{
  "num_key_value_heads": 4,
  "vocab_size": 4536,
  "positions": "learned",
  "parallel_block": false,
  "init_std_o": 0.0403,
  "init_std_up": 0.0465,
  "weight_decay": 0.0,
  "warmup_steps": 200,
  "decay_shape": "linear",
  "doc_mask": true,
  "train_tokens": 650200000
}
Each number is 200 + 40 x the weight over its row's rms, rounded and kept within 0 to 999. Layers, rows and columns count from 0. The size before them is the row's rms in percent of the matrix's.

# up: layer 6 MLP up, 1152x224, rms 0.0465, rows 699-729, columns 112-223
# down: layer 6 MLP down (transposed), 1152x224, rms 0.0465, rows 699-729, columns 112-223
up699,098,166,292,142,216,95,213,157,244,248,270,103,209,229,148,312,186,268,133,226,205,150,203,110,164,195,182,280,220,152,151,188,145,214,207,222,159,205,182,227,210,197,223,218,176,173,86,247,181,186,159,235,229,175,220,163,137,194,180,238,174,225,170,179,257,230,174,213,169,211,136,189,166,248,112,207,220,172,195,170,215,239,179,179,196,210,199,240,157,213,194,152,154,149,150,211,181,192,192,177,191,139,271,234,136,242,216,147,157,120,213,127,172
down699,093,153,143,201,198,204,175,180,153,162,225,263,186,203,286,145,190,151,216,227,167,218,219,211,188,208,186,114,187,236,205,165,263,104,216,179,288,104,193,153,251,180,165,172,201,268,244,173,210,134,210,195,231,122,234,181,170,232,224,246,189,168,262,185,235,140,249,157,225,145,295,227,182,230,219,236,202,181,236,232,139,135,192,172,205,229,201,197,262,156,165,299,183,264,219,111,247,269,266,266,214,194,195,196,208,187,165,225,261,291,242,222,269
up700,104,199,113,237,163,171,199,198,138,150,295,152,176,295,188,137,197,183,227,152,243,257,258,206,177,236,176,219,213,133,152,232,240,213,259,154,247,165,184,222,241,206,211,203,216,239,249,261,195,278,188,246,188,206,147,240,224,213,160,232,167,235,97,169,162,252,152,228,148,144,240,270,232,162,210,221,164,198,182,179,181,204,185,187,336,204,197,176,246,190,225,218,220,224,193,272,186,218,123,152,226,194,207,253,227,254,127,150,263,182,170,189,210
down700,104,230,200,205,211,196,215,232,258,169,210,204,228,171,218,236,230,199,242,215,152,102,147,144,243,210,271,142,150,252,190,195,236,238,144,174,138,147,251,181,152,232,223,196,182,175,107,191,182,175,255,210,226,212,214,163,178,216,224,203,281,250,290,231,201,151,268,192,278,210,169,187,141,237,128,218,185,194,255,197,223,162,235,161,184,195,201,187,223,219,201,244,156,197,193,159,210,197,239,207,222,218,221,187,216,210,277,242,194,206,200,210,138
up701,092,241,271,204,224,174,146,232,120,119,199,209,221,179,198,281,232,236,262,159,256,156,150,194,245,243,178,171,152,212,217,164,162,193,222,193,199,155,212,199,219,109,314,200,204,163,210,129,243,200,197,206,172,203,223,193,292,189,177,227,229,214,216,165,193,118,233,207,118,143,214,194,177,196,222,189,219,164,153,211,228,228,212,196,136,216,240,149,168,169,129,296,272,257,213,204,223,192,269,136,202,181,276,122,191,175,209,185,189,149,222,209,112
down701,095,171,187,144,219,177,238,173,162,218,206,250,161,224,236,94,221,220,231,213,216,285,244,203,115,233,181,228,151,241,163,227,227,237,189,216,241,167,181,217,189,158,189,105,249,213,155,266,162,227,137,267,246,202,194,207,125,165,186,262,197,138,240,227,239,281,230,196,227,195,199,282,251,156,200,259,222,218,176,223,181,168,179,174,214,227,131,210,173,214,185,195,111,181,189,185,156,119,259,221,154,257,82,178,180,190,187,213,165,152,202,213,250
up702,094,213,259,200,214,230,264,227,187,235,197,187,200,123,226,236,268,217,150,158,220,219,261,185,184,179,132,252,162,188,155,206,160,118,317,198,198,187,234,184,206,144,152,224,213,209,211,157,299,200,212,193,185,202,215,231,228,206,242,191,195,248,171,226,266,226,193,220,218,135,210,266,211,244,177,173,266,247,255,140,213,218,266,229,226,181,230,217,167,310,237,199,195,242,218,198,296,222,152,125,229,228,248,112,173,156,146,247,246,221,175,189,248
down702,096,174,215,169,191,167,247,173,176,199,192,188,208,221,239,203,117,180,207,238,163,181,125,168,150,217,273,200,205,196,195,188,215,235,91,159,288,200,196,214,262,161,265,234,178,167,168,258,175,175,197,190,232,177,239,157,170,176,233,206,292,245,196,145,149,135,218,177,194,227,154,175,168,208,159,150,178,119,172,257,228,136,226,170,177,273,154,236,175,250,136,224,210,214,188,180,258,154,274,175,219,171,209,281,177,249,146,204,183,164,207,145,166
up703,104,243,211,99,217,259,212,161,202,210,223,135,199,157,172,229,191,201,205,186,178,237,255,159,215,193,212,171,240,172,271,196,277,236,158,221,252,225,178,218,125,179,234,232,230,262,128,226,115,211,252,201,24,239,176,147,196,190,209,198,182,270,214,177,234,187,185,210,217,120,189,188,211,154,203,127,212,143,138,159,213,240,199,255,268,188,175,247,221,200,176,200,165,288,199,151,211,175,134,198,170,269,233,173,217,272,186,183,298,215,222,241,200
down703,110,223,143,147,195,172,226,175,264,206,213,216,272,205,163,252,142,171,182,229,214,230,256,206,176,258,245,194,202,185,144,214,303,215,206,188,266,166,129,267,161,180,156,181,141,93,122,166,202,251,239,182,138,244,222,258,146,160,190,188,194,193,191,258,143,180,224,148,243,177,158,210,222,174,183,284,132,194,232,214,203,206,203,176,232,182,208,215,206,223,210,181,202,211,234,262,254,213,188,153,262,185,216,204,189,238,198,210,227,200,212,150,179
up704,097,215,163,195,181,151,229,258,154,236,234,191,219,177,172,239,281,126,182,243,224,191,231,161,166,208,142,142,193,143,167,219,195,163,167,138,218,289,200,290,157,220,140,174,274,217,191,210,217,242,201,147,216,144,276,236,158,242,214,256,250,246,105,241,184,192,219,128,223,226,245,195,243,183,207,222,228,188,211,276,161,176,243,214,157,223,216,193,188,177,206,233,220,147,175,199,221,216,184,198,232,194,236,133,238,240,249,217,208,216,190,214,216
down704,093,183,201,220,212,257,154,275,224,144,200,232,243,205,253,186,163,290,261,185,200,210,169,289,214,209,271,251,193,177,200,180,209,161,257,195,242,207,246,179,185,201,215,221,133,185,276,143,219,193,174,150,208,229,199,203,287,207,200,242,187,190,217,215,219,221,190,273,210,231,179,235,220,232,114,200,186,177,149,141,267,211,193,210,255,165,236,186,207,235,253,208,255,235,190,227,187,149,169,223,190,140,179,212,229,143,189,215,185,220,228,193,192
up705,117,185,197,215,215,266,247,256,197,264,163,188,196,145,194,228,176,191,197,182,204,167,183,189,196,255,196,156,250,139,203,178,217,231,217,205,137,127,136,104,209,228,158,181,150,188,213,219,269,195,178,195,208,155,166,241,122,234,250,156,244,151,209,126,169,265,160,159,153,153,223,180,149,227,163,150,140,201,136,219,261,169,250,250,247,260,211,186,196,204,141,200,175,199,133,269,228,201,169,154,163,111,154,185,188,180,229,241,204,247,156,245,267
down705,107,191,110,268,207,218,168,208,230,202,108,255,245,210,205,249,206,135,223,183,181,175,132,262,293,256,246,175,190,162,171,218,155,140,171,151,274,245,183,135,188,289,188,142,181,226,199,150,170,192,227,275,201,172,150,215,224,218,176,210,212,189,195,234,140,205,256,242,169,178,225,230,139,136,159,209,267,149,197,171,225,205,198,236,224,247,229,274,266,178,151,208,208,217,183,208,205,203,195,191,281,140,201,227,178,195,222,196,156,261,152,168,212
up706,094,183,248,207,243,267,167,255,210,207,215,125,158,152,195,230,193,229,186,179,236,260,196,221,233,203,213,212,194,210,201,137,134,139,232,186,228,195,180,255,127,124,214,223,173,222,232,169,239,152,241,133,191,280,204,207,164,212,201,254,245,116,267,206,198,220,147,155,186,170,192,166,287,247,204,232,230,258,273,182,247,199,202,249,282,227,248,244,160,183,276,191,197,95,223,213,223,143,281,243,185,212,197,240,199,189,222,180,116,169,199,191,204
down706,091,234,167,180,204,220,225,162,199,243,181,251,212,213,225,140,183,216,198,251,325,169,183,247,252,156,208,248,239,250,231,164,263,210,239,183,203,183,240,171,168,257,230,223,177,190,203,248,171,219,239,300,199,187,190,215,234,216,187,120,226,201,132,150,173,156,241,194,267,287,217,218,155,215,200,187,208,221,130,209,188,208,180,163,192,258,158,143,247,215,104,219,154,234,199,200,178,207,194,223,232,208,212,161,183,130,147,220,322,219,185,184,163
up707,089,269,198,168,243,129,263,203,247,232,179,206,200,240,155,268,211,201,129,147,234,118,237,227,143,236,175,232,166,182,214,263,215,175,124,246,150,251,212,189,150,206,170,155,229,246,176,123,220,239,213,249,212,262,205,205,240,233,165,201,241,193,202,263,118,230,188,240,178,202,159,162,191,193,174,202,190,191,217,155,171,232,177,153,226,259,201,196,214,254,215,240,201,197,182,140,207,250,213,148,221,202,183,177,124,212,186,200,196,241,168,284,247
down707,092,180,146,192,159,214,198,216,175,183,183,236,227,184,215,246,258,179,210,122,224,258,217,195,210,241,233,167,260,226,202,145,155,165,226,192,175,197,214,260,220,304,188,240,264,189,217,209,152,148,169,215,139,171,167,149,162,271,241,212,180,125,238,174,221,150,197,158,205,221,316,242,201,271,262,210,193,312,189,238,181,154,196,307,209,224,166,136,188,144,183,203,145,214,212,199,210,174,172,186,166,231,238,223,252,215,189,157,230,204,224,112,150
up708,103,226,192,239,221,120,220,258,233,186,171,250,272,234,246,243,241,244,209,227,230,199,194,154,192,209,161,163,213,219,203,156,244,171,254,217,335,225,233,232,219,244,128,224,277,200,206,249,141,161,187,158,196,175,244,133,257,215,150,254,215,226,242,141,124,141,163,268,210,236,206,198,161,188,249,180,204,248,202,218,233,151,143,182,151,195,228,150,196,193,190,248,243,158,213,125,229,223,216,139,228,232,231,192,170,192,224,264,232,156,220,182,323
down708,101,245,206,172,216,223,254,184,90,166,220,218,161,187,237,219,212,217,206,161,154,245,188,205,189,231,205,167,183,154,226,181,240,252,193,162,146,234,213,234,250,113,170,153,213,152,156,199,237,226,164,190,254,168,243,168,208,195,213,206,213,147,262,321,184,220,268,243,217,127,218,260,172,174,252,248,193,247,211,138,172,196,163,216,169,217,127,203,189,154,237,162,163,197,227,103,151,147,138,239,172,199,138,198,132,208,219,230,166,252,321,256,216
up709,106,186,168,229,192,209,230,164,199,170,212,214,182,226,129,258,218,247,138,170,95,169,184,202,175,192,181,226,263,193,168,208,171,192,206,205,220,158,169,226,227,157,145,248,178,168,271,144,193,232,187,171,199,204,255,118,127,297,133,222,160,90,196,182,232,276,214,221,216,198,240,184,216,254,194,150,200,243,118,251,190,194,249,197,209,276,190,199,195,256,282,162,277,170,169,171,208,165,131,219,241,172,171,180,205,196,229,225,248,182,217,170,192
down709,110,256,127,182,270,150,192,238,154,212,234,186,142,187,206,162,207,170,197,206,152,186,297,218,183,161,206,202,243,169,175,229,250,207,206,264,238,293,124,234,180,174,179,240,184,189,168,202,157,258,229,193,209,140,139,247,196,219,152,207,151,195,174,254,206,182,163,174,157,134,160,172,245,152,160,224,204,202,188,159,159,209,164,145,199,277,238,170,215,227,284,234,168,195,189,191,195,152,120,141,277,180,240,130,158,230,125,178,213,214,129,160,124
up710,111,263,224,235,301,140,188,175,87,246,236,216,195,142,108,191,226,218,143,293,262,184,193,193,223,150,167,188,206,199,281,209,231,167,189,209,239,217,182,220,230,171,210,205,234,189,199,165,146,179,229,150,203,133,157,194,189,171,221,229,268,244,145,183,187,216,256,222,214,220,190,239,192,175,95,196,193,130,236,198,186,198,157,283,172,241,269,182,176,225,245,320,118,180,241,221,214,189,196,188,210,139,190,215,214,178,268,130,188,204,257,198,175
down710,111,170,188,192,172,161,216,277,164,170,168,268,185,146,232,147,218,182,194,144,225,115,164,210,261,226,213,212,352,179,167,192,250,211,210,149,209,187,227,202,209,174,287,171,142,241,284,200,151,182,172,207,276,298,228,186,202,152,150,162,200,234,142,204,181,254,189,150,243,159,212,284,243,252,197,212,145,182,271,173,130,213,192,182,244,225,190,198,181,241,146,118,240,219,227,257,226,109,251,253,251,237,174,213,174,226,220,214,172,124,211,206,272
up711,095,149,155,303,220,195,187,183,132,240,137,164,227,186,258,145,178,145,187,242,145,181,244,207,199,237,209,207,213,156,313,147,194,283,282,266,186,240,278,202,233,261,157,204,219,179,157,200,216,185,218,238,155,157,141,150,201,224,248,103,187,219,294,222,211,143,207,292,184,220,113,216,220,195,183,231,248,197,218,225,183,159,214,220,255,295,209,251,191,129,139,218,189,235,204,165,108,131,156,147,170,127,124,185,191,180,158,182,201,206,157,183,238
down711,093,215,213,168,222,167,201,187,209,237,237,147,197,155,230,234,199,234,216,167,143,114,174,296,289,208,162,218,188,161,160,235,195,205,171,231,235,116,133,228,179,166,247,150,184,184,261,185,176,203,175,267,222,206,231,215,266,237,185,184,224,166,192,222,227,231,155,181,205,176,213,244,226,137,177,231,227,176,248,182,248,246,210,183,146,96,209,255,230,224,252,165,212,160,219,194,255,252,273,179,226,259,194,209,139,229,225,227,163,265,230,271,163
up712,102,234,207,233,108,250,191,186,150,214,240,226,214,223,210,209,197,209,120,175,195,238,147,158,139,191,182,135,163,136,205,265,266,210,183,159,224,188,198,199,255,82,229,236,190,224,181,260,229,176,198,183,212,104,209,164,135,154,175,222,206,256,213,244,195,169,180,188,228,195,220,164,166,149,239,223,178,233,277,203,231,256,195,201,233,220,274,235,106,177,156,190,159,151,167,138,226,250,211,175,259,191,232,159,195,232,148,241,210,209,164,137,238
down712,104,217,192,177,251,153,209,228,199,192,245,190,148,204,168,227,230,218,135,155,280,210,313,147,171,182,114,222,189,167,150,186,159,194,138,211,179,256,160,199,216,226,200,120,234,234,210,153,188,205,209,194,249,194,141,153,201,159,259,206,207,199,173,180,176,187,217,239,196,163,193,272,156,192,131,259,172,223,225,173,117,192,292,220,228,222,168,159,257,216,123,277,184,238,207,261,176,137,245,192,213,148,168,175,247,151,244,198,210,175,276,226,130
up713,099,168,264,178,228,176,226,249,183,208,166,146,223,171,183,221,204,132,193,213,206,166,217,250,167,217,249,193,146,226,105,243,223,100,189,151,222,190,212,239,312,234,133,168,164,229,199,195,249,223,197,238,163,248,189,230,196,203,183,189,232,272,223,205,199,171,207,132,180,117,210,181,225,211,213,161,201,197,237,254,176,185,222,216,232,171,246,170,292,220,202,251,315,239,113,152,240,135,234,158,175,168,166,232,212,207,207,153,195,211,182,213,178
down713,099,212,67,223,139,210,205,213,160,205,206,150,195,198,207,148,272,283,259,162,251,278,187,211,199,167,207,170,262,263,219,177,145,200,245,196,197,252,227,187,212,170,173,154,181,143,228,223,171,197,150,176,241,162,176,165,236,189,180,137,159,179,232,219,281,195,211,205,154,188,215,165,137,184,137,207,226,243,182,195,223,208,226,202,183,155,223,169,240,208,178,159,177,217,236,185,184,208,123,125,233,189,191,169,199,251,288,239,201,184,243,204,249
up714,114,233,240,196,158,257,243,150,175,162,161,246,200,235,176,172,212,262,204,152,220,219,203,195,248,204,202,191,197,179,190,205,166,176,229,237,240,229,165,172,179,234,239,177,198,213,191,205,282,174,205,225,189,177,230,182,223,268,128,136,159,214,223,174,221,256,177,229,234,132,225,235,241,219,154,235,179,262,243,198,195,241,268,208,158,156,232,282,195,259,233,50,214,205,192,184,229,224,249,215,188,204,122,208,154,174,264,173,234,178,241,313,147
down714,108,111,237,220,165,208,200,232,175,272,159,216,115,123,122,298,192,198,269,220,206,223,184,279,245,181,174,147,287,129,196,214,226,255,152,173,207,131,224,189,162,153,191,220,193,132,182,202,247,241,158,234,218,173,192,268,210,178,185,146,224,215,266,204,223,237,216,220,201,149,150,207,96,217,192,150,194,248,179,166,205,214,199,153,268,180,181,211,200,180,153,254,256,216,160,133,246,176,223,172,199,219,271,172,174,230,252,272,224,224,208,167,229
up715,093,214,224,175,219,168,180,218,212,239,113,241,204,245,244,177,206,247,256,207,191,273,226,186,184,155,183,248,221,236,162,112,185,148,261,190,264,217,227,216,215,193,231,246,201,179,163,195,242,278,165,222,272,144,172,231,276,262,175,206,216,240,138,201,244,247,178,205,197,228,208,225,184,267,187,189,240,205,214,235,257,185,151,212,197,176,225,288,167,180,175,188,183,245,241,151,137,145,242,158,201,170,243,238,211,135,224,324,173,208,207,269,222
down715,094,185,240,253,148,166,148,182,196,162,182,259,152,151,231,247,255,201,166,227,226,194,206,283,152,239,204,145,195,154,150,278,207,221,171,154,182,146,176,133,255,176,186,167,220,277,263,156,230,154,167,233,143,258,112,255,143,210,222,146,184,231,209,196,195,222,213,257,249,214,217,265,206,131,161,229,150,148,206,183,179,245,261,187,220,245,191,207,261,127,253,223,145,151,188,213,288,219,165,228,207,163,162,215,189,198,189,132,218,153,192,174,294
up716,103,248,201,174,246,255,160,204,205,150,216,150,259,209,161,236,147,213,195,268,229,167,154,181,169,226,171,223,203,266,242,167,188,150,208,139,193,252,139,178,274,148,162,224,182,196,171,194,214,159,252,208,248,231,181,239,181,258,222,187,221,120,230,210,144,184,151,302,221,168,260,204,183,185,231,160,243,200,224,138,221,214,204,236,153,258,258,274,185,246,239,192,185,148,172,249,144,197,205,153,142,207,205,238,212,209,245,211,236,248,220,178,258
down716,095,209,274,179,246,180,239,139,128,198,142,123,152,220,200,199,174,125,252,180,186,203,261,239,161,193,203,242,314,165,97,219,241,229,250,235,195,213,175,293,178,185,222,262,204,205,97,203,143,132,166,239,199,166,214,152,180,157,238,234,232,254,182,222,223,182,214,132,130,170,249,255,205,202,251,150,154,152,248,240,257,195,165,215,261,157,202,200,216,183,219,231,101,180,193,221,156,190,211,175,206,216,257,245,140,157,122,143,223,170,243,201,206
up717,099,189,198,218,191,275,155,246,195,225,281,186,165,229,229,242,249,234,162,195,239,210,258,209,183,143,172,248,191,162,216,174,213,180,210,234,199,232,255,176,182,158,226,261,135,174,165,216,190,157,269,269,209,142,225,279,151,237,197,178,250,182,220,224,256,192,192,185,183,169,120,227,201,178,240,189,185,270,170,133,200,192,150,284,165,144,177,188,172,171,251,255,215,234,263,216,151,245,162,184,200,224,190,186,206,246,221,152,259,221,186,228,244
down717,099,167,126,233,162,185,166,186,196,192,118,203,166,122,197,222,149,202,232,193,191,179,167,144,194,179,172,240,256,181,117,202,214,160,140,185,192,198,215,236,230,127,176,204,198,228,220,323,236,241,175,176,226,152,220,174,196,186,206,252,198,152,208,182,253,257,203,128,201,210,226,151,164,253,232,255,261,199,210,209,229,212,190,155,180,237,206,224,232,261,192,169,177,190,203,332,227,167,247,182,231,161,276,222,145,159,173,234,208,135,235,203,174
up718,100,203,270,189,167,193,225,139,200,177,174,217,191,241,179,234,207,283,207,241,152,221,215,228,181,108,219,232,140,156,208,137,230,167,261,150,264,242,111,219,267,194,250,182,190,219,232,250,178,166,233,171,174,223,219,238,180,252,118,185,262,133,172,185,200,205,212,279,201,207,245,146,230,202,175,140,196,206,235,222,203,187,204,219,164,221,175,233,186,212,114,122,165,305,183,245,174,230,142,172,198,201,190,151,299,172,160,227,207,265,226,131,179
down718,104,124,189,189,208,203,179,179,233,149,191,215,245,146,242,198,144,204,226,211,285,221,237,132,264,255,225,145,222,191,161,204,127,196,144,185,141,281,242,192,206,132,256,146,220,194,196,161,187,212,240,226,233,161,216,99,156,208,208,303,151,225,146,173,200,211,192,152,172,105,221,242,259,169,234,201,186,251,193,232,145,257,237,164,245,223,163,216,250,181,200,219,153,197,169,192,145,145,160,201,163,227,151,286,185,238,169,185,226,235,209,225,211
up719,101,231,221,123,213,161,205,237,219,146,183,153,235,211,180,161,214,195,242,168,202,234,206,206,202,237,172,259,184,154,202,211,219,198,155,212,212,154,154,221,205,141,302,192,195,255,253,225,242,253,223,229,130,150,219,178,216,139,149,250,228,178,223,178,156,234,190,182,152,214,191,249,197,174,171,231,244,213,179,232,206,277,188,227,231,231,213,115,212,189,162,210,172,186,192,134,204,186,217,217,181,156,241,215,177,205,204,195,134,99,152,297,254
down719,105,126,173,257,132,203,206,203,168,179,194,223,227,184,146,181,259,168,201,219,126,182,154,141,178,172,296,178,155,121,243,252,221,197,249,142,229,194,227,190,235,137,166,187,276,244,168,237,142,147,227,200,252,215,186,227,240,245,245,152,180,179,221,273,203,183,289,193,161,220,218,232,141,205,237,174,258,218,241,185,178,197,177,194,198,208,131,198,188,190,115,174,161,263,146,191,237,237,177,214,242,197,270,262,251,168,267,232,246,230,175,151,265
up720,091,204,224,225,243,304,220,108,129,216,140,222,195,177,183,159,204,213,227,271,234,179,160,119,233,225,175,207,210,190,159,273,201,174,220,143,235,263,202,233,207,192,309,176,192,187,205,189,156,152,235,200,187,200,170,272,218,144,244,159,181,259,254,218,237,131,128,196,177,249,237,163,212,160,186,180,271,211,194,234,157,232,251,160,75,180,246,175,201,164,206,246,200,185,258,220,213,160,132,211,239,157,224,267,179,213,303,244,127,161,260,177,284
down720,088,145,136,220,149,141,218,229,256,222,283,194,174,266,246,219,209,173,171,169,196,192,172,208,164,174,293,157,129,194,243,204,160,234,187,247,193,156,219,178,173,205,94,196,185,204,175,214,224,243,140,232,225,173,252,119,205,236,191,252,209,162,148,195,162,248,261,188,200,182,206,198,175,179,219,175,201,237,102,169,203,199,130,206,274,234,199,253,235,219,165,228,219,267,139,147,148,268,267,217,121,253,184,160,232,195,160,165,249,243,162,194,164
up721,085,252,161,175,157,177,227,214,164,216,211,161,98,189,215,203,71,247,133,173,220,177,218,196,173,155,183,242,219,245,135,211,195,234,208,195,176,179,263,163,137,310,192,245,182,154,146,198,200,206,269,151,208,146,146,235,202,223,221,183,236,137,230,251,188,193,200,145,151,172,143,189,228,238,248,147,187,203,159,180,207,232,224,217,172,223,231,302,155,211,177,188,218,212,151,280,201,230,240,221,163,117,237,207,205,157,182,188,242,255,213,187,265
down721,098,143,287,268,248,178,209,97,249,157,245,172,221,169,207,250,191,225,198,258,157,250,148,215,205,234,193,147,153,189,203,187,166,175,215,197,164,166,205,190,195,214,189,157,309,239,202,193,197,204,178,178,222,256,280,176,187,255,131,199,223,250,166,148,199,165,171,230,202,161,215,212,171,171,181,201,250,241,228,186,210,223,231,199,235,161,203,236,161,157,201,175,194,165,187,177,174,155,190,257,168,145,111,236,227,277,132,94,124,174,192,199,159
up722,100,172,225,128,215,139,143,188,244,190,271,156,158,231,114,249,169,156,173,160,122,192,223,193,239,120,211,212,123,227,242,227,144,186,148,228,254,170,237,242,195,202,181,214,256,227,209,166,230,154,179,236,245,139,197,247,237,106,171,138,204,211,196,180,173,239,291,170,190,241,166,198,200,279,257,266,160,183,172,170,155,246,185,197,234,135,262,252,291,176,266,191,168,248,172,260,168,233,228,238,191,168,139,201,205,181,182,159,163,201,158,116,171
down722,100,250,175,242,225,264,213,143,183,204,183,165,191,119,161,174,240,242,148,207,213,249,194,195,169,213,150,181,192,233,224,140,282,253,227,183,188,253,196,113,250,191,194,209,191,183,149,163,273,284,192,210,180,174,227,231,149,155,217,176,193,222,142,203,210,174,136,241,191,189,247,183,177,99,177,120,157,254,211,200,179,218,179,187,123,221,101,153,126,181,179,164,163,183,263,155,179,191,118,217,116,215,327,160,127,147,165,245,268,221,262,222,150
up723,101,198,169,169,168,128,227,187,145,189,243,242,116,179,173,252,219,262,154,274,226,215,218,241,220,233,226,107,191,171,181,176,232,214,194,222,167,187,224,221,182,235,231,222,240,261,133,215,207,165,202,190,129,168,264,241,199,249,240,189,203,239,188,212,243,178,215,182,247,248,218,204,165,291,223,212,231,228,167,206,242,204,119,217,165,229,214,150,276,210,230,259,188,265,247,195,162,209,231,187,234,221,277,163,270,216,212,238,263,217,150,208,260
down723,095,221,283,186,143,151,228,267,188,181,189,255,178,222,178,199,238,154,197,252,236,109,213,249,251,169,175,180,278,181,177,215,156,171,148,142,228,189,208,217,226,214,150,156,131,251,169,314,304,250,227,163,265,281,183,241,243,149,228,182,169,259,217,198,166,186,208,267,208,113,155,286,187,249,157,238,161,150,147,192,125,250,218,161,183,203,169,286,211,217,205,185,212,215,224,299,207,193,206,193,178,240,190,209,195,205,176,239,202,233,235,129,184
up724,099,198,122,196,244,200,195,171,186,239,176,153,199,199,235,255,209,205,170,223,197,218,223,243,207,179,166,195,205,185,236,194,209,189,197,193,228,255,185,189,218,202,194,205,199,172,211,150,236,112,294,185,253,240,226,239,232,199,251,213,232,224,176,172,182,135,235,254,250,187,261,183,206,165,210,239,239,200,228,254,198,207,219,207,204,160,242,187,168,269,197,213,225,260,211,235,143,210,165,228,234,185,294,191,131,279,242,230,242,182,335,215,178
down724,096,135,188,197,179,228,165,252,236,187,242,219,114,190,259,177,122,219,196,252,226,207,196,168,216,190,137,170,176,254,143,227,269,193,218,176,192,209,235,179,247,160,243,208,187,227,189,170,187,180,215,170,207,177,192,176,180,209,174,220,194,208,174,252,243,195,173,171,191,168,148,148,162,198,169,219,190,149,211,192,226,208,245,257,181,153,145,231,217,132,155,231,203,189,246,218,161,150,195,158,225,159,266,286,141,144,251,239,188,135,188,264,152
up725,103,255,208,230,200,242,166,241,224,219,214,137,235,197,241,170,233,151,266,169,160,234,156,126,143,207,89,175,148,208,226,126,257,249,145,179,233,166,178,202,161,146,175,212,191,122,217,151,168,198,137,208,201,215,167,228,255,175,207,304,154,138,207,193,165,176,179,241,159,208,237,221,193,204,177,126,153,186,164,201,224,206,173,161,200,194,152,217,224,187,176,187,193,215,193,239,162,209,254,186,165,182,211,219,204,202,237,159,238,232,215,280,220
down725,103,199,92,182,167,224,253,199,265,202,191,233,183,305,236,177,291,237,237,182,196,151,231,177,183,168,177,193,191,223,206,148,219,174,128,188,207,198,269,200,224,179,155,190,213,142,251,134,193,256,202,180,155,163,209,168,277,217,201,175,259,157,245,224,266,206,178,246,203,233,275,174,154,215,202,196,243,269,180,229,161,90,188,261,130,223,165,181,300,197,232,186,253,189,176,208,183,211,197,202,245,204,221,224,188,194,261,144,219,156,234,208,132
up726,100,209,193,280,187,225,183,173,232,201,194,209,183,163,139,274,222,214,127,175,281,182,217,236,166,189,226,165,251,164,293,227,249,215,227,112,165,185,223,244,153,174,300,202,225,221,281,149,181,197,190,193,219,209,163,212,234,197,158,141,231,182,207,229,221,248,153,214,242,247,179,231,263,180,237,192,175,173,246,310,203,211,167,210,235,201,243,103,148,178,233,213,182,234,190,194,211,268,207,209,197,215,193,259,204,145,182,291,238,195,244,127,223
down726,098,198,206,194,241,154,200,207,223,165,202,196,111,226,312,246,165,241,195,220,207,228,184,213,205,274,179,179,162,223,180,267,121,93,147,182,235,271,201,110,238,190,155,199,218,228,190,241,250,211,231,157,159,120,176,162,160,244,218,218,109,199,163,112,225,172,202,173,215,151,246,212,196,172,185,191,208,133,216,176,162,180,246,238,118,172,149,203,263,231,168,172,181,156,214,152,203,110,235,179,185,182,221,127,246,147,243,215,238,164,206,236,138
up727,094,211,184,260,164,240,231,239,213,202,180,227,181,276,218,146,221,128,136,213,154,135,151,278,227,183,274,233,206,263,129,187,195,122,187,191,214,151,187,150,187,257,185,99,204,254,233,174,249,196,183,193,188,201,228,173,214,157,207,120,220,201,179,245,157,200,178,229,118,271,216,164,142,225,274,191,241,249,152,111,200,168,233,188,188,178,256,171,210,203,201,194,260,210,225,163,142,208,175,189,141,175,258,199,197,108,211,221,191,170,273,202,143
down727,090,231,222,183,229,233,203,122,153,290,203,163,234,169,183,188,213,268,171,193,209,239,165,183,186,216,205,190,223,172,210,218,214,231,172,148,233,234,218,196,172,140,132,219,185,190,229,249,216,201,207,172,209,230,202,133,180,180,164,303,140,165,149,179,213,121,217,199,194,182,233,171,218,128,143,226,150,153,239,218,206,237,143,221,234,181,178,135,135,242,238,213,175,260,212,210,179,186,188,259,233,187,210,178,257,212,143,196,196,213,142,254,240
up728,095,243,187,193,155,150,207,242,228,248,203,149,165,265,162,191,205,275,228,197,117,201,208,221,185,218,169,170,203,204,178,239,225,133,159,244,197,181,137,195,215,170,163,166,243,195,243,184,200,210,190,236,185,191,186,137,208,204,243,230,122,153,165,251,212,222,106,194,168,217,162,204,244,165,250,204,233,145,208,224,180,158,138,222,215,202,148,216,211,237,157,213,180,251,202,170,234,132,154,232,128,214,192,214,122,140,236,221,197,255,203,229,228
down728,096,168,204,204,262,229,174,129,212,260,271,188,260,140,250,253,198,211,252,215,261,245,213,160,233,209,187,161,194,211,234,179,220,250,233,210,247,144,136,244,213,229,138,242,171,183,256,169,205,176,166,174,189,205,241,245,152,228,218,209,193,187,175,171,234,157,268,250,222,168,197,197,124,158,228,193,194,150,207,103,171,248,161,252,210,156,213,192,183,129,245,252,228,202,163,180,253,213,177,188,255,180,206,220,227,240,249,218,167,181,157,139,232
up729,093,156,256,282,183,209,203,218,194,227,172,196,284,205,184,223,178,246,239,207,216,269,166,229,161,268,138,160,190,185,228,198,216,139,198,196,195,231,180,211,135,248,210,181,175,237,185,214,199,218,232,170,164,198,209,203,153,167,193,238,192,255,301,147,285,168,216,195,211,297,198,204,182,207,194,246,268,256,169,239,163,163,225,244,111,213,248,227,194,227,232,203,206,250,217,161,280,194,269,240,181,216,256,204,87,238,196,145,217,177,211,151,168
down729,096,226,185,226,178,221,173,158,234,211,208,160,225,232,188,165,142,112,182,127,239,224,211,188,191,194,162,235,247,205,199,139,225,259,156,147,265,202,156,164,215,134,162,182,167,207,128,245,182,229,239,250,256,267,230,216,160,223,256,207,139,140,214,157,203,178,186,218,196,180,221,144,245,256,227,145,147,219,210,140,176,171,183,170,216,204,157,201,172,177,225,204,176,172,218,208,111,188,201,196,226,182,222,187,184,150,294,282,176,225,244,172,219